From a checkpoint of a small transformer trained on Wikipedia: 98M tokens.
Each number is 500 + 40 x the weight over its row's rms, rounded and kept within 0 to 999. Layers, rows and columns count from 0. Numbers have three digits each. The size before them is the row's rms in percent of the matrix's.

# gate: layer 6 MLP gate, 448x192, rms 0.156, rows 404-417, columns 64-127
# up: layer 6 MLP up, 448x192, rms 0.152, rows 404-416, columns 64-127
# down: layer 6 MLP down (transposed), 448x192, rms 0.15, rows 404-416, columns 64-127
gate404 101:498477528443527533518487564489495495483499546523483499412478490524518431444441481510535498491536465456447488571518448499469521568531483523432521521518438499536449503497389456495547447459404440
up404 100:441558458560533490473525469417500518446511545510574573480538551536544452542612507416428576465457454451530480523515543485517496526483466471500488495514472490513604445505514535442507468484431558
down404 102:535475510510501514562489415542445438579494471452437570528498489532536498400492497479558536511512481491515577560590509500545550498504568481527487528508522463584490554524453538458466522500546529
gate405 097:502454491553548522488484497449495547497491553517471510520499501572498407452482545495517494503482522532426491498471449434426533542505435439464489441493545554483476495514483509476517471485471497
up405 096:465457522571509509536575494475458451500563474519504432522531455568538437485525520524471461514459479523508516423489407462509518451530550447481441390515519440565465455525486525554550504433478485
down405 094:496596533632503476481498463510472498472563594544517490544454446574524560563483530498560439449572534504495543481530415424502558519460557485483439475455495462553497512429507499463463450467489507
gate406 103:497523463465487500478478472481560512469463581525558463527499521462517441447490556452501517572468493513434407512539488537490508475538523505465471607422476451519446562545530486457497436503512437
up406 096:462482467508505487557539497514582400540477514519534458515556573453501536414536573496456525524549496510461485447451562497506501516587581468514546499474440552452546518465541502495481557494546488
down406 097:505495582572476520580546443483471454498468505434400507548519478411512461530528477469486465514517486465518539497440504432496480403483569509489420603486491535484502506489522531447510455501445466
gate407 101:490528489577495417507496514476492485510544457523468492524555513512470485502418467520443535525456518538559471580510525482444474468552532536556536569492446513497451457533472508514492521520510466
up407 100:459571535531446511491465522517520491491541533596479501563516536558465496430482501443512495438560508528440504496478457446492505513454455499508427498456502412477488480537517498460450564480532456
down407 101:537421561588543474526503496542492506488483500501571546495496442510460461547488480505509439512486452492527454391531482549451434496507512541449485505530468496491521514481521497427497545519527510
gate408 095:443517525370484546431531560444503493460432542459469456529528505485557519482508537510540442490523465517508473503483584517474562529500517463519476526537437386461475468483487496445499442536513455
up408 089:525535423442593526578476407467529491533483558414610477517538470447467550515457490493494439492533511541520465571498493545489604465513517508547522523363468508452487504516556480446487503477528519
down408 096:463509546479496522499494555565463504515485408468531494504552457449554448492414422462523505517542524515518536503456474479479528502485525527472559540483533507533510499519515490525460464455501467
gate409 099:514496539429514537540501456538463568572494492458498562519489513471507534500427512446496492552474532557453491517523487450513513487541496528434499492434478534578491616459436489459535573450426477
up409 095:562494482542539422410454525442518425528504466517568598507458548511506428491541608482518399543531514529532518441478497462478541469513472506499494536454483520444520506548466511482545491458476501
down409 097:530460547444501517591448499449510420547564506518508483496570512551571488483506514535532537475465491509535427508554509592511485434530502542526552564486503506498518459510450544543497515512505515
gate410 094:502511480479527537555491513525512425472461518516525379499502466584474441457459455524492530513489488531536479598486428477473546466574523438510526480492516466495470485520557495513543475504451492
up410 092:480492510553444479517532533493586493539459510590419500459473530462459462558577494495547474536501496478466531508469492475517549534485565495447468480477465486450420493552439458485451433521529453
down410 096:535434387478559497511516510462556454500478584546546473464459511455485491501559536506406499489522514617468510439516489476456491504516516524417493405504468513517523511488559566468585530445527491
gate411 102:446483521487439545513493469527454462506494543509418471550540472469457478517497508566466530397440483522493510462476529523527502479503605434456495464554446520482455485476484505485594536449523483
up411 100:500449530532480542462593543459484488506523530469456472546480455465507479471488559529526484491513467507458503552501541536447482469528503549564564514497491432462491489527440549477489482447485483
down411 105:461449459566501547522475498422491543534556428472417527593498488517568484510523530495546534502500531528522541507521553564438493456454415422568506397462483441493468530468523486548490451499499555
gate412 102:460560476515512413480469414513465521547468513414503496451514525499465411584479590535504473486475441481530501449417458479529495490540523432473478493472460477483484549500506569537474531509504443
up412 104:513540507535527443581416489535500520443573474520574514560453531482564553523489442532438514455515465487470493538550496485548542504505453528491462453463476492486511485553509506438483583540492558
down412 105:578510509499547532503504507521458497492486481505524530482539507518508539552550453408557482533549503530484489544528488460488417516483476510531565556476440584517435505445481483413441477449452456
gate413 092:481549414488528492551498465530493527496572480464508471533453485522500498445481576596494525467523562526428467542425501491486492553484502467478426473449554556527553435515476521511427513527516460
up413 095:471457516578521476422536561575515483494473464519494532512475514468566530522444492470482466487496554534506416505477526560455460489550407555431585509542456560548540551486492493494496537512512480
down413 093:506535520492478518529434448464485429472442495434473505543490485491529504454511466521575480474503490521483558480516479480560567469478481530493463431516541524468491563545599510508552542526515471
gate414 096:527524477497417449497553548467498512470483521514541481460457525439530365500537501544471566541487546512525411508567528488450512468524519448539528492426539513502493493487502487570495429516508488
up414 090:512529558477518519434494541524514469552548522441449538553504402551477465580471466534473470494595452489463474433383553543536431512440548533462503496525526555485486486492465497522509561515550468
down414 098:536524478472444510588481520470546442522433418520493518499507502531503511454500485493509470476462509553455459556475521467548458540499541466450432542539543536480532434480421566545522505501502468
gate415 097:476536521477542542503613435459449561522484479447432501535491543462429447485485549424545635476477506491576514540511542500445485520500454476507487540499532471520413481447540543484505555533539423
up415 096:449573474514488498539568581532529439462466482543511493503492534534497482475481555468441517452480489536527478505535561534511423526565534484426556485488526519576544530557579605432538528505445436
down415 103:501492509571444514516530540468494554451605514477516498446515462525479507519539547517504494482523462467522441460521496503513527508566466500529560525471488497546487561478519553448536493531487513
gate416 097:516493524545508456535505424427463497475449484482488558513475421520545556513539452386422582511534612507446472446536552443482530522459496516514484561505495501601454569493536487503509435530480473
up416 100:517569506433549468509450510507471503511448500532524535446441524480515522410531480467541569484496520485522467464462409497534474561528567564458484483457506540468525475480457390519446445494485573
down416 094:582548539433531404458508513448489518537481544524449481570557472489522471490594467506503473511510548491531555457537537509424430484518482516494500508453489468480502455512496484490476520504482524
gate417 099:501509450475483514544551492557439474513468525518437411545484436507493500534427455501527453517471527464440455507483484459424485476567472500517558498489437536539445545454500483482453560497443399